config.toml
n_head = 2
init_out_by_depth = true
beta1 = 0.95
lr_head = 0.00642
schedule = "wsd"
train_tokens = 504800000
Each number is 200 + 20 x the weight over its row's rms, rounded and kept within 0 to 999. Layers, rows and columns count from 0. The size before them is the row's rms in percent of the matrix's.

# layer 5 MLP down (transposed), 1024x256, rms 0.465, rows 334-388, columns 64-127
100,225,266,206,191,239,195,224,189,177,226,227,182,181,201,199,231,184,199,191,201,215,185,161,181,240,175,200,191,204,164,209,201,224,174,190,198,199,217,174,220,206,217,202,194,207,175,234,200,202,198,194,200,177,196,186,183,214,216,216,187,223,219,218,233
097,231,192,215,221,203,207,195,189,191,197,181,198,191,197,219,185,223,179,210,202,190,210,202,213,212,230,203,172,195,228,216,211,169,219,198,252,200,196,164,230,193,214,190,171,230,239,230,175,197,192,239,178,188,174,186,221,209,200,209,169,199,212,235,204
111,220,181,199,197,185,202,215,201,177,215,182,223,211,198,208,242,176,251,193,194,191,193,190,230,192,190,182,217,199,215,205,222,216,220,174,222,226,195,191,199,189,180,239,197,174,188,202,194,186,172,182,201,198,167,178,209,248,204,171,207,184,197,238,227
099,199,207,164,214,187,187,195,189,247,180,217,190,185,184,199,210,163,231,188,226,191,201,205,199,201,184,182,187,215,186,217,209,177,178,233,192,218,194,202,141,213,178,183,225,191,199,191,201,176,188,184,229,210,185,202,233,179,184,216,180,173,195,205,206
091,231,175,244,174,203,201,243,201,195,188,214,183,195,181,197,240,222,200,212,174,188,242,210,210,167,227,231,195,200,241,222,181,195,195,184,207,196,229,210,199,163,206,191,227,194,179,194,185,213,216,228,178,195,198,199,194,176,221,187,217,183,153,216,179
106,193,181,188,195,186,209,164,198,209,193,247,204,219,179,217,229,145,207,196,205,174,189,206,217,193,196,186,226,214,194,233,193,193,198,204,224,197,191,175,211,227,182,185,201,220,198,212,200,174,218,201,190,220,221,192,206,196,211,199,214,148,207,191,214
092,233,207,201,174,196,192,212,215,212,187,182,197,229,182,190,204,184,205,216,225,209,212,179,162,207,204,174,225,241,227,184,244,199,194,191,222,201,187,171,200,199,198,191,216,177,208,202,206,198,213,161,186,181,224,179,178,174,207,208,191,218,211,215,163
098,200,204,242,218,190,196,201,144,177,177,213,187,199,200,181,191,203,199,177,185,183,199,173,188,193,214,216,192,210,156,191,176,185,202,195,242,209,204,183,227,178,194,160,206,180,195,226,190,198,198,224,171,221,176,179,229,188,187,194,172,186,174,169,220
111,171,199,209,198,154,209,207,223,229,166,192,174,230,190,243,205,199,150,226,189,210,167,228,165,192,163,176,182,197,177,201,211,206,195,188,197,186,179,194,224,212,233,171,190,222,198,203,203,203,197,183,207,206,192,159,181,191,213,225,198,228,203,210,193
099,219,194,219,216,173,171,187,230,177,211,205,204,200,202,199,194,203,208,174,203,204,198,168,173,199,237,246,236,229,183,221,200,227,211,196,206,207,236,213,213,241,202,194,222,206,216,184,221,206,192,202,156,186,198,226,178,186,186,171,188,215,213,215,181
096,201,175,221,196,208,228,174,180,197,222,169,178,189,204,221,194,212,185,190,200,221,175,152,187,195,195,207,219,187,212,191,215,169,214,235,172,153,194,228,193,201,168,169,227,176,198,219,226,193,222,220,174,200,208,221,189,222,183,209,204,185,161,212,200
093,182,189,209,192,189,162,164,173,180,208,199,177,188,191,227,231,217,178,192,205,169,179,222,189,155,195,230,201,213,203,235,206,220,217,200,198,251,224,200,191,206,189,233,202,220,212,200,218,178,214,189,197,239,222,205,208,209,198,225,199,168,198,195,188
101,190,199,218,205,199,231,203,191,183,191,194,195,205,186,203,234,187,206,212,182,198,194,226,158,193,191,190,171,219,213,196,232,191,205,188,165,213,221,185,231,191,217,217,188,215,220,164,167,172,208,200,182,234,226,190,221,227,177,181,194,168,184,210,170
099,181,185,206,168,195,208,218,187,187,159,209,192,206,171,210,181,206,203,195,201,192,220,174,184,215,198,204,179,172,215,174,189,221,198,190,206,174,225,204,197,168,187,205,227,178,226,215,224,207,186,174,163,166,159,187,192,197,216,235,177,189,190,173,210
103,194,182,196,169,207,221,181,186,156,227,208,210,193,222,173,218,183,221,192,216,192,209,220,189,173,215,168,175,177,173,199,184,210,169,191,197,212,157,214,208,197,209,180,237,207,214,191,216,213,245,190,179,199,204,198,242,185,182,193,204,169,203,218,207
102,208,227,175,224,207,205,162,198,181,190,229,173,193,230,177,172,207,207,189,196,208,201,190,182,223,184,208,209,187,198,199,191,199,181,223,206,201,204,179,220,202,223,174,179,200,206,180,230,206,183,217,221,218,191,201,227,219,201,195,215,211,200,201,226
100,160,214,217,201,193,200,238,200,220,184,216,211,233,210,186,222,199,168,215,182,161,185,177,213,214,217,180,191,200,204,227,199,224,217,215,163,171,198,199,161,219,212,221,196,202,196,186,172,227,221,198,200,233,205,180,166,204,173,212,206,167,194,145,232
105,208,192,231,200,216,174,204,198,217,180,220,188,202,225,225,181,221,223,212,193,191,203,194,194,165,225,234,182,203,205,215,218,230,218,182,181,247,201,211,165,205,165,224,208,207,175,237,192,192,190,196,177,178,182,201,201,212,240,182,191,228,217,166,222
101,228,201,186,216,186,188,193,202,230,191,194,203,186,198,229,215,207,199,188,176,194,226,167,219,181,163,204,221,191,196,204,187,229,202,208,237,215,235,205,222,175,177,193,172,185,188,192,213,191,231,208,180,169,218,149,187,189,203,222,195,211,209,200,207
108,188,214,169,234,205,169,212,199,238,216,198,195,195,199,211,171,222,201,195,228,172,214,226,174,201,237,216,157,203,199,192,217,191,200,187,178,218,208,231,148,196,204,191,212,200,214,210,194,216,187,184,222,177,229,210,212,163,173,173,204,226,219,182,166
102,212,189,230,184,166,203,191,165,173,226,204,227,220,216,174,195,205,188,199,185,212,205,200,209,179,184,219,210,208,201,197,195,226,202,186,219,201,195,153,213,209,210,169,193,245,169,230,198,180,186,236,215,175,215,179,166,186,184,198,221,161,199,194,183
106,205,168,207,228,214,261,208,199,217,191,232,160,166,181,214,234,136,231,222,217,198,211,189,159,181,215,201,180,184,174,168,195,234,189,227,205,203,228,171,202,229,182,184,174,189,205,231,217,203,191,205,179,197,186,160,217,188,224,173,198,204,198,201,195
099,213,192,236,204,219,228,197,196,187,199,185,160,196,214,202,217,203,236,205,253,216,225,206,199,216,215,199,213,195,176,188,214,205,215,191,169,211,188,201,196,192,225,175,203,179,222,228,247,190,163,219,209,210,198,212,192,192,195,207,179,192,214,211,199
102,205,195,211,180,205,229,204,235,244,192,233,218,213,173,200,225,161,213,186,193,218,196,221,188,185,192,210,199,190,198,164,231,212,207,198,199,203,171,203,174,215,183,183,162,224,210,225,199,218,213,177,158,166,208,167,188,189,197,213,196,197,182,188,221
100,234,234,204,174,220,200,211,209,200,192,187,215,247,213,206,204,180,229,227,213,218,210,226,214,201,205,180,190,220,165,202,197,206,197,174,204,198,200,179,227,229,241,201,214,194,190,225,206,200,221,220,211,179,156,215,213,186,234,209,187,197,195,213,194
090,218,200,196,204,175,202,191,229,203,223,196,184,215,172,211,204,207,204,212,210,207,166,209,234,178,222,176,203,239,226,195,203,217,184,235,204,166,203,218,213,202,206,169,172,194,189,242,154,160,197,212,222,212,184,195,224,201,186,187,235,217,191,169,183
098,174,176,213,242,176,191,235,241,210,194,205,192,160,197,172,196,194,200,200,213,216,228,198,203,221,214,202,189,196,200,189,189,172,228,242,210,198,223,217,179,175,229,211,177,212,188,189,207,202,186,202,200,230,201,208,211,204,181,160,213,185,192,214,187
104,174,188,209,187,177,214,210,176,199,205,180,195,191,169,200,212,194,184,218,180,191,200,200,192,187,201,188,185,218,232,199,205,185,169,199,157,212,186,172,225,217,192,203,243,232,196,173,176,131,215,175,204,208,179,220,177,251,174,242,184,189,203,190,211
098,192,201,200,197,190,192,209,192,228,185,175,198,161,212,170,225,205,208,185,204,224,174,193,221,196,210,201,199,210,176,203,180,192,251,218,185,231,232,216,169,184,217,194,212,214,225,199,200,200,191,194,193,202,222,238,231,200,200,199,184,202,203,186,190
093,226,198,185,203,202,192,187,195,188,205,208,166,205,235,175,200,178,216,202,210,186,162,196,230,201,191,244,204,183,178,179,208,190,176,179,213,191,192,178,170,209,256,196,167,180,189,197,201,187,230,189,215,178,181,177,201,206,230,214,206,228,189,214,194
096,195,219,222,217,199,201,184,195,183,204,176,216,247,200,178,230,182,196,156,182,224,161,231,177,231,200,190,197,194,202,186,176,192,190,172,216,201,194,193,219,195,179,199,206,214,226,203,214,206,201,184,247,234,234,204,194,228,194,237,172,161,204,199,218
095,172,217,216,211,203,208,184,188,197,212,191,211,210,194,206,201,206,187,201,234,162,219,204,201,257,216,170,210,181,215,234,185,254,174,206,193,185,238,178,226,200,167,191,207,231,201,184,235,182,208,176,194,237,221,187,197,238,213,204,207,197,207,219,180
099,202,199,223,159,179,204,178,196,177,200,213,244,217,191,206,192,232,198,208,207,236,203,196,193,143,138,200,196,186,204,176,194,230,177,246,208,169,198,187,199,191,207,177,188,190,207,183,213,208,223,170,225,185,208,174,196,165,213,181,248,190,205,221,216
104,196,202,204,194,216,211,210,194,181,153,185,231,158,191,197,225,198,202,170,184,213,202,198,231,205,197,220,163,239,217,156,233,206,170,184,217,173,195,202,201,190,200,205,207,215,167,179,180,210,211,182,184,206,180,198,207,184,195,176,141,194,220,212,202
096,186,183,192,235,223,221,175,203,165,222,201,212,202,168,206,197,166,208,176,200,194,196,201,185,210,225,245,168,203,238,224,163,188,181,186,181,215,213,205,191,222,239,190,188,205,229,179,201,223,200,203,230,222,150,204,214,183,227,206,185,203,193,221,201
102,219,193,213,217,206,212,167,199,211,196,174,189,197,206,197,222,155,177,211,214,231,198,214,196,227,222,216,216,201,176,206,199,204,195,179,155,155,172,220,161,190,221,192,180,161,194,197,203,208,178,212,203,212,179,184,194,179,207,200,195,206,198,170,189
108,211,221,195,208,199,173,217,234,227,168,225,210,196,217,162,164,171,189,191,199,178,207,191,192,206,201,194,191,198,171,214,235,185,195,200,206,183,203,157,199,224,195,213,189,190,211,218,188,191,201,219,209,210,172,217,178,201,205,229,155,212,180,176,269
095,163,193,195,185,203,207,196,240,162,197,176,188,211,216,202,207,187,228,181,221,166,229,216,173,215,186,205,204,204,207,204,212,199,195,188,198,190,201,210,177,162,204,231,226,168,239,182,181,205,199,175,165,190,203,169,206,250,189,200,199,205,225,196,181
105,183,197,231,207,172,205,245,228,183,207,179,215,221,212,215,221,220,209,189,163,213,186,225,202,159,226,187,191,202,180,226,250,240,245,208,166,189,187,214,209,182,257,188,157,195,184,179,209,179,221,215,203,165,214,222,199,190,212,191,203,202,208,200,206
106,209,174,209,200,233,166,199,169,196,171,181,191,196,228,199,224,234,196,209,202,193,209,208,179,245,235,233,195,180,196,189,209,184,230,193,181,169,230,216,179,196,203,223,217,229,182,203,199,191,229,159,167,197,194,212,220,184,203,217,177,213,188,200,183
103,210,186,157,223,169,208,191,240,186,216,242,243,189,210,184,219,209,197,197,192,185,200,222,167,208,209,208,218,223,192,155,171,185,181,197,191,253,251,219,179,223,214,178,191,226,207,225,189,203,201,190,204,203,225,183,187,200,210,192,191,202,207,146,199
109,186,243,182,181,190,195,150,171,181,204,187,213,203,208,194,253,205,231,209,194,187,217,183,207,227,189,242,218,215,193,184,167,229,196,240,165,196,203,195,231,184,231,225,196,198,221,216,182,207,204,173,168,217,207,191,194,204,206,207,165,167,210,182,188
096,185,203,169,220,176,179,198,199,221,224,199,186,186,183,215,198,179,195,181,183,186,203,213,193,193,176,171,154,192,203,195,220,201,186,190,196,181,206,214,227,199,252,212,201,205,217,205,205,207,222,215,181,178,201,187,198,243,193,206,199,179,197,182,188
097,188,179,208,192,208,176,197,224,208,220,218,229,198,191,208,214,208,199,205,173,220,204,212,217,219,222,196,181,180,234,242,223,230,190,219,199,178,163,203,208,218,210,241,169,196,174,172,203,173,214,218,198,191,252,216,196,197,200,167,212,173,202,196,148
100,169,164,167,182,179,210,205,173,163,207,203,201,213,185,208,222,231,191,186,193,212,211,207,217,220,216,210,217,226,204,228,194,168,217,194,190,203,177,214,245,198,182,196,188,226,170,177,230,180,198,182,210,207,186,191,174,201,178,218,212,194,227,201,206
099,191,194,204,224,207,227,191,194,198,215,165,225,193,202,196,177,167,195,228,183,211,179,217,236,167,251,201,208,191,213,207,223,198,180,182,216,230,176,170,205,207,175,185,180,175,180,209,204,197,216,154,219,211,207,202,174,198,216,211,191,161,208,210,178
099,217,201,167,203,186,206,200,210,205,160,220,226,189,174,192,176,165,168,216,211,200,186,205,169,205,179,176,195,229,219,205,177,209,218,212,181,170,191,207,200,163,169,185,228,193,207,175,223,167,233,149,163,235,209,203,169,196,182,219,187,173,207,191,232
097,189,191,212,160,192,208,223,168,176,168,225,206,184,251,196,164,200,206,201,230,194,214,191,172,231,158,223,194,223,201,205,216,175,214,183,182,178,195,222,212,229,203,213,195,239,196,196,187,202,181,218,196,191,190,201,222,209,191,227,218,200,194,200,204
107,189,200,180,176,216,231,208,207,216,188,215,197,211,201,186,220,166,194,155,208,206,164,171,255,184,206,178,223,234,233,156,217,228,212,162,218,172,198,179,210,217,170,214,206,189,203,181,182,181,187,210,181,201,220,174,198,221,195,187,209,242,208,215,229
107,206,157,187,213,215,204,211,208,210,235,207,206,210,190,203,202,207,196,211,222,207,181,187,192,229,159,176,176,201,249,175,186,218,205,215,217,203,200,201,227,189,216,187,144,214,186,230,167,185,171,213,219,204,189,175,145,200,215,217,231,194,182,186,229
107,174,203,192,151,192,209,206,199,192,203,164,179,203,209,221,216,191,212,191,191,195,202,179,186,210,160,196,225,210,219,182,186,177,213,216,214,216,163,224,215,184,179,194,218,221,193,184,216,251,244,174,212,210,202,209,216,213,209,192,228,213,188,238,200
094,158,249,185,173,192,225,209,196,195,239,236,186,176,194,218,214,175,201,208,242,188,205,248,217,177,220,215,217,210,223,190,183,223,184,197,190,221,201,227,199,151,199,174,174,224,183,177,197,231,199,199,170,200,188,192,207,203,186,159,199,187,212,188,225
101,177,189,236,223,199,191,215,160,217,215,232,198,200,190,183,186,210,187,235,197,167,156,193,205,177,212,234,224,246,219,211,176,207,193,189,203,236,232,220,181,256,216,199,191,183,203,189,141,199,207,187,173,177,213,206,186,197,200,204,212,176,212,197,256
114,224,205,211,205,186,216,179,173,220,217,205,242,212,193,193,178,194,190,207,220,193,232,208,195,220,183,247,201,168,211,186,220,189,207,163,223,198,190,225,164,210,227,166,199,179,204,160,195,167,219,201,195,167,193,178,169,201,234,194,201,197,177,198,199
104,220,218,192,182,181,223,224,194,193,183,198,212,218,209,218,213,187,213,209,198,236,192,177,180,213,171,174,200,212,184,224,194,206,190,213,235,199,216,177,213,151,211,173,202,215,222,202,198,197,222,200,190,180,244,219,196,197,196,200,179,170,171,204,207
# layer 5 MLP up, 1024x256, rms 0.457, rows 335-388, columns 64-127
097,225,237,196,192,208,230,229,201,165,193,229,179,204,209,193,171,208,232,175,195,166,171,215,224,193,189,203,187,164,219,218,222,171,186,208,201,210,200,198,204,172,228,195,207,200,184,221,199,197,237,217,184,206,244,190,194,211,202,188,185,226,177,203,210
103,215,212,217,209,207,202,196,225,192,218,208,154,210,228,190,238,210,193,189,170,198,189,217,196,185,199,195,210,195,187,203,195,166,217,200,190,224,184,212,190,220,248,196,226,181,167,184,197,212,229,229,219,220,212,184,199,180,206,210,208,215,179,196,211
098,198,172,216,194,202,216,208,203,256,198,206,203,224,212,169,201,206,171,204,187,168,213,207,210,193,151,194,193,231,184,217,188,203,173,197,163,168,218,192,181,222,176,198,190,190,213,194,168,220,167,241,258,177,206,200,192,197,182,185,202,197,188,178,176
099,219,198,163,207,196,201,204,192,191,200,206,184,187,217,214,198,174,185,182,186,193,204,194,214,211,214,231,239,193,186,190,213,194,193,196,209,196,211,199,238,197,209,198,207,184,205,236,206,195,207,193,190,193,191,223,221,196,248,221,204,185,187,184,189
103,229,206,214,221,211,191,232,166,156,182,201,200,212,200,198,203,214,224,211,231,236,176,189,165,181,167,196,194,206,189,202,185,231,157,202,178,166,184,191,174,225,182,205,219,200,179,186,205,220,200,165,199,176,198,258,179,229,220,192,188,181,201,204,192
087,198,221,199,206,208,193,195,218,191,202,211,188,202,185,197,214,207,187,213,201,204,209,177,208,185,207,218,198,165,192,173,182,210,202,176,201,203,192,211,174,178,195,197,209,201,230,185,209,241,178,220,199,199,210,157,190,192,191,209,180,205,232,233,189
098,205,172,160,190,187,244,193,222,189,221,198,234,253,221,195,200,185,204,157,233,170,220,210,194,208,194,197,201,213,194,204,173,157,192,172,217,231,198,204,192,209,191,197,208,189,221,190,174,169,198,220,168,162,200,192,232,183,205,206,188,226,184,191,226
111,188,194,162,227,201,201,207,224,215,208,206,177,219,212,205,202,174,171,212,223,181,170,218,172,226,191,207,195,193,175,179,205,197,197,179,196,230,189,184,181,181,178,223,220,201,182,209,236,172,176,193,177,215,202,200,184,198,224,209,178,241,185,205,190
098,192,211,209,212,249,204,215,194,202,191,228,199,194,221,146,198,176,208,213,184,195,228,203,165,190,195,141,215,202,213,204,201,211,192,219,194,183,222,201,207,209,191,201,173,202,176,190,215,186,202,238,210,179,161,191,217,195,191,223,240,231,175,230,172
099,162,191,203,219,179,170,203,192,220,205,155,224,232,211,225,206,183,181,214,224,197,201,219,178,192,189,197,214,183,164,226,209,206,212,201,181,162,180,214,209,206,206,212,190,191,183,199,171,198,197,194,193,186,201,192,208,217,224,178,201,182,218,175,219
100,240,169,202,189,206,197,207,205,226,186,192,184,191,248,210,215,194,172,161,180,200,198,183,197,193,229,232,206,212,229,236,207,239,200,201,179,173,217,222,226,183,199,195,195,186,218,193,223,173,191,210,213,195,201,196,238,220,219,208,186,242,193,200,209
103,185,201,198,178,203,227,217,223,187,222,186,187,214,206,188,203,200,186,202,234,207,199,224,181,199,203,211,181,193,176,207,213,195,223,206,152,196,206,204,191,192,170,191,181,223,247,212,168,170,203,212,186,182,188,163,178,216,230,196,191,223,180,204,226
094,194,247,182,211,188,220,205,213,227,217,194,183,179,214,173,194,214,181,172,189,214,209,175,206,208,183,195,202,234,228,202,208,230,205,202,188,176,190,216,211,192,179,213,215,184,191,190,178,180,194,229,156,240,181,183,211,205,199,203,197,191,221,183,225
098,216,234,202,192,240,214,189,183,188,174,220,155,164,197,185,219,226,202,220,183,187,208,230,186,198,185,193,184,202,221,213,197,200,210,189,203,233,220,213,221,216,203,185,206,188,214,150,167,191,239,201,200,204,230,172,226,224,198,191,187,195,216,252,224
103,182,202,195,245,215,184,200,212,217,170,227,161,197,151,178,242,219,215,185,209,211,177,218,171,161,152,185,160,191,206,179,205,191,154,179,162,235,191,213,215,206,180,210,182,180,181,179,189,204,172,232,196,195,205,181,204,242,219,191,210,177,194,195,191
099,195,204,194,191,241,197,193,153,216,211,211,179,205,213,210,190,190,217,166,217,208,195,161,210,196,235,188,209,217,225,203,204,230,201,200,214,208,215,233,164,271,227,211,191,183,212,185,219,221,186,189,165,192,206,192,228,208,207,245,230,186,196,181,193
104,168,211,196,185,199,205,211,221,236,219,231,197,234,173,221,226,232,241,233,201,188,243,185,205,208,167,234,159,215,194,174,190,186,220,207,202,217,169,185,172,212,186,213,204,179,213,213,221,157,212,225,205,234,177,194,183,184,183,198,172,196,192,212,215
100,201,187,194,232,233,190,226,200,220,255,182,212,236,208,212,176,208,179,175,224,187,216,192,188,213,224,191,207,208,212,199,251,190,201,186,218,191,214,234,165,227,178,215,215,201,193,188,198,183,208,201,257,216,207,219,190,215,199,236,232,193,191,209,217
106,214,226,155,185,211,183,175,213,199,178,195,214,175,200,209,223,242,218,170,222,161,216,162,217,203,184,185,193,219,199,215,180,228,175,182,197,200,164,167,201,210,207,198,192,219,163,185,195,177,167,192,228,215,219,221,198,198,190,232,176,181,197,207,217
097,219,242,181,191,192,171,232,220,235,193,203,175,226,196,179,205,176,161,190,152,221,200,242,223,231,216,229,196,201,160,219,184,214,228,204,212,200,238,207,172,219,180,200,192,191,197,193,226,224,216,169,199,159,175,187,182,208,202,245,204,199,217,185,176
102,190,206,208,211,204,186,196,223,182,175,189,179,214,184,211,187,187,169,211,218,196,213,183,180,197,173,231,208,183,176,212,216,173,231,220,190,218,202,188,200,189,195,214,183,208,167,210,199,218,200,204,176,192,176,217,179,189,188,205,196,224,239,203,176
102,196,196,179,187,178,190,223,202,190,196,194,193,223,233,228,215,193,197,225,189,203,189,205,242,179,194,169,222,222,218,229,189,178,179,203,246,256,228,210,214,190,164,252,210,202,215,218,182,241,238,184,229,187,225,233,191,169,188,193,194,199,184,183,202
102,194,206,211,225,203,185,216,179,188,227,191,216,188,229,207,221,234,180,208,207,187,206,165,230,235,186,211,209,188,230,205,213,236,197,215,165,206,220,212,193,220,238,172,196,180,199,177,168,209,211,208,192,216,204,165,170,187,200,171,164,192,199,226,211
090,190,197,249,212,175,186,200,192,216,200,166,202,210,209,211,204,210,217,251,217,212,195,227,228,197,222,170,209,224,200,201,206,222,180,214,193,204,243,236,213,207,216,214,219,194,160,195,189,189,201,190,187,177,172,211,211,208,193,246,161,183,191,227,200
099,170,214,199,198,169,205,201,223,180,165,241,186,191,191,180,208,197,202,217,195,183,219,198,195,193,231,207,186,207,192,156,198,191,174,217,199,226,183,214,182,190,202,202,209,180,219,189,187,235,170,193,199,205,191,176,161,198,213,191,192,178,205,185,180
096,180,213,184,212,197,148,189,201,202,214,225,218,197,193,207,194,223,172,206,223,168,199,209,217,186,191,189,169,212,196,236,197,186,210,193,212,191,207,206,203,197,216,251,213,164,194,161,203,213,231,211,202,184,215,208,211,172,204,169,183,194,237,190,201
106,215,219,162,205,190,193,171,204,179,203,172,194,220,196,177,198,149,200,159,172,190,196,184,169,211,205,216,215,171,222,212,174,218,202,229,229,200,202,221,225,203,208,190,189,211,202,202,190,191,206,209,205,216,216,198,203,218,189,182,191,194,193,167,224
096,185,229,190,235,210,183,191,203,251,196,163,202,221,204,208,205,184,217,180,188,173,193,190,209,183,198,205,212,173,187,202,241,222,228,171,180,194,204,237,185,189,204,197,197,181,213,217,181,232,177,200,209,144,186,207,197,179,173,222,215,199,226,211,198
092,188,201,183,200,196,202,217,221,190,187,203,199,230,212,212,213,191,170,213,212,218,190,201,191,206,235,174,188,174,204,191,229,180,221,217,222,217,230,192,210,200,201,218,194,206,179,191,201,181,174,208,230,179,195,263,201,213,163,144,162,143,200,190,209
100,228,204,208,179,191,175,194,200,191,191,225,220,209,199,188,190,199,200,162,221,196,242,158,173,213,198,215,188,235,173,164,191,213,171,181,177,187,226,195,191,181,214,197,206,167,206,190,192,193,232,189,184,177,190,172,203,174,177,258,225,233,239,210,209
100,194,212,188,199,217,215,231,186,198,214,228,200,203,226,224,187,204,164,213,204,225,191,218,210,189,180,189,219,156,202,204,207,187,208,214,193,207,211,243,192,193,216,193,186,228,200,188,180,189,197,230,174,181,187,210,208,183,180,214,216,194,200,213,189
106,224,215,201,217,201,226,198,202,197,165,233,168,146,203,221,185,188,197,186,186,198,176,194,205,217,192,217,263,210,196,216,209,194,220,181,198,189,199,213,194,236,197,174,199,228,220,204,199,149,186,199,185,191,171,242,218,216,239,203,216,190,204,189,194
104,216,190,185,184,175,164,177,235,185,173,222,207,235,184,213,185,222,212,217,208,188,218,226,208,194,197,168,183,171,220,221,193,193,201,178,210,176,185,208,186,176,226,196,169,220,181,165,208,201,194,200,183,179,206,219,200,180,195,231,240,199,189,231,163
097,236,160,203,241,206,196,234,200,209,225,182,200,212,202,193,199,200,219,181,253,191,179,179,221,240,225,221,204,186,220,187,208,215,189,212,171,188,175,224,210,226,178,175,195,172,211,228,193,192,190,203,187,179,220,190,206,227,177,258,223,208,203,234,263
105,216,201,181,189,210,214,153,196,195,227,174,178,200,228,237,179,197,178,190,236,204,207,170,185,212,205,210,196,160,225,205,188,190,190,193,221,207,173,188,206,182,230,232,232,196,211,238,195,210,181,194,211,213,180,215,213,211,200,188,200,234,195,211,219
099,211,224,229,225,208,213,199,220,221,229,169,189,208,211,185,217,220,153,225,190,178,230,203,187,218,218,229,218,180,180,213,189,201,209,205,194,167,177,188,226,173,192,189,194,160,219,205,233,197,172,190,186,218,208,199,235,229,195,219,209,202,201,179,187
095,176,206,151,219,219,216,176,193,206,184,228,194,202,194,204,189,193,172,197,175,198,194,193,189,167,198,263,208,177,200,206,197,223,184,179,205,224,183,173,199,200,186,228,161,180,186,206,209,217,212,242,201,174,215,211,234,189,222,222,194,210,196,195,201
104,220,197,203,208,203,214,231,195,241,201,214,239,207,218,171,186,222,199,230,192,218,131,194,221,201,218,225,191,220,187,175,234,218,218,206,192,164,211,210,227,204,248,188,183,223,223,196,185,193,236,205,203,236,189,193,194,215,150,167,222,209,231,173,194
111,178,227,217,183,197,227,168,183,218,183,182,210,224,200,210,218,191,202,209,225,156,211,221,189,186,189,199,208,197,200,212,205,177,228,193,178,221,213,225,202,182,225,176,200,170,212,196,221,157,185,192,161,209,211,222,202,219,216,173,194,198,171,232,214
103,191,206,220,206,173,209,214,187,179,219,208,190,171,213,211,220,153,198,190,204,208,210,210,157,209,176,206,202,187,188,204,182,194,192,175,227,211,189,171,219,200,179,189,179,173,180,181,221,201,210,175,171,179,218,209,203,230,195,195,214,185,207,178,145
108,198,195,198,206,211,195,179,234,201,194,202,195,195,174,228,187,214,186,236,237,177,218,196,206,202,178,179,192,212,208,225,193,193,160,216,140,194,196,202,194,185,229,210,217,218,202,182,214,199,198,152,202,209,184,203,181,219,220,177,199,193,177,202,198
097,199,185,194,198,214,206,187,190,194,168,211,217,205,188,242,184,158,187,228,204,187,196,183,174,223,164,195,234,195,187,217,214,224,170,220,202,182,183,224,193,186,182,220,201,220,181,224,227,171,219,190,225,201,172,203,207,221,200,178,191,191,203,196,207
104,212,203,200,224,236,212,220,230,216,216,236,195,197,214,155,217,181,198,168,226,181,181,167,195,224,227,205,237,193,217,210,183,197,212,191,203,170,208,208,176,189,215,222,186,186,210,171,185,173,207,202,225,226,202,210,169,195,198,223,196,226,226,186,180
093,233,234,218,203,215,190,214,211,201,188,185,224,193,194,203,209,191,191,200,193,152,166,255,221,209,197,200,197,190,229,145,202,247,205,232,190,203,215,206,200,204,202,194,197,219,205,194,192,214,187,192,195,228,216,195,213,173,209,215,216,178,238,149,190
096,234,232,173,236,185,193,219,199,212,206,179,232,215,234,229,221,207,203,183,191,184,207,233,166,163,200,139,177,196,183,208,211,235,216,215,181,192,187,211,250,217,189,206,214,242,166,159,184,209,197,190,242,205,189,201,251,204,192,202,187,212,248,211,204
099,181,203,175,194,204,218,218,230,184,206,226,190,198,206,180,214,214,203,224,201,197,192,199,195,190,178,215,220,178,192,222,206,225,230,186,190,196,159,199,192,215,171,211,171,205,214,165,201,189,195,172,218,210,189,205,205,180,200,214,223,197,221,200,205
093,211,187,198,183,194,194,172,185,195,165,215,258,185,190,198,201,200,158,188,176,166,176,213,201,204,215,165,178,194,211,162,214,208,241,179,198,186,180,181,171,188,182,229,219,234,219,226,220,188,194,178,208,200,193,231,207,193,218,223,198,195,197,207,208
105,220,232,195,195,183,237,218,201,216,163,189,208,199,204,206,199,195,199,194,231,203,201,215,199,239,199,198,194,191,201,161,204,212,215,169,191,203,191,204,205,219,194,203,223,169,194,184,215,183,196,182,185,195,191,192,219,213,221,205,210,172,200,219,252
106,194,202,205,200,220,191,202,166,183,229,221,182,196,250,216,188,140,197,218,186,193,195,197,240,205,173,224,226,207,157,199,202,211,219,222,201,195,180,227,191,190,181,203,196,180,183,203,202,202,183,188,226,181,190,215,183,225,190,223,198,173,185,185,208
100,183,197,216,211,187,231,184,176,216,175,238,184,208,195,196,223,196,156,209,186,183,210,191,213,197,174,170,226,153,165,214,208,196,195,205,194,168,202,221,170,220,208,223,212,213,236,228,198,161,193,207,183,175,185,191,207,214,217,182,216,205,200,202,218
104,187,180,190,164,192,210,226,206,190,221,204,215,189,203,224,183,180,218,217,224,198,217,199,220,165,163,175,185,164,201,210,187,171,220,182,212,165,196,187,216,199,199,210,177,195,234,248,207,166,193,187,196,211,199,159,212,183,212,204,193,202,176,189,215
110,190,201,226,187,206,170,240,249,219,216,193,207,200,204,210,226,221,200,197,207,176,176,189,191,191,191,226,205,185,193,203,201,182,211,178,181,213,192,216,219,231,237,216,187,212,185,225,183,209,193,193,202,185,215,239,213,203,202,179,211,179,213,184,200
109,188,180,203,179,174,216,198,232,200,184,180,242,171,205,193,226,207,213,179,222,189,223,240,184,214,191,217,208,165,173,227,196,215,207,197,167,202,216,214,208,213,191,187,154,174,206,236,181,200,196,202,197,200,176,187,198,209,194,212,187,213,222,222,180
104,200,248,205,210,211,251,194,215,200,223,143,204,200,211,205,192,213,223,215,197,191,159,221,218,225,191,207,231,188,205,179,199,190,169,211,187,216,181,217,196,222,198,224,193,195,201,238,215,234,185,199,170,191,226,201,222,214,218,176,235,219,229,184,186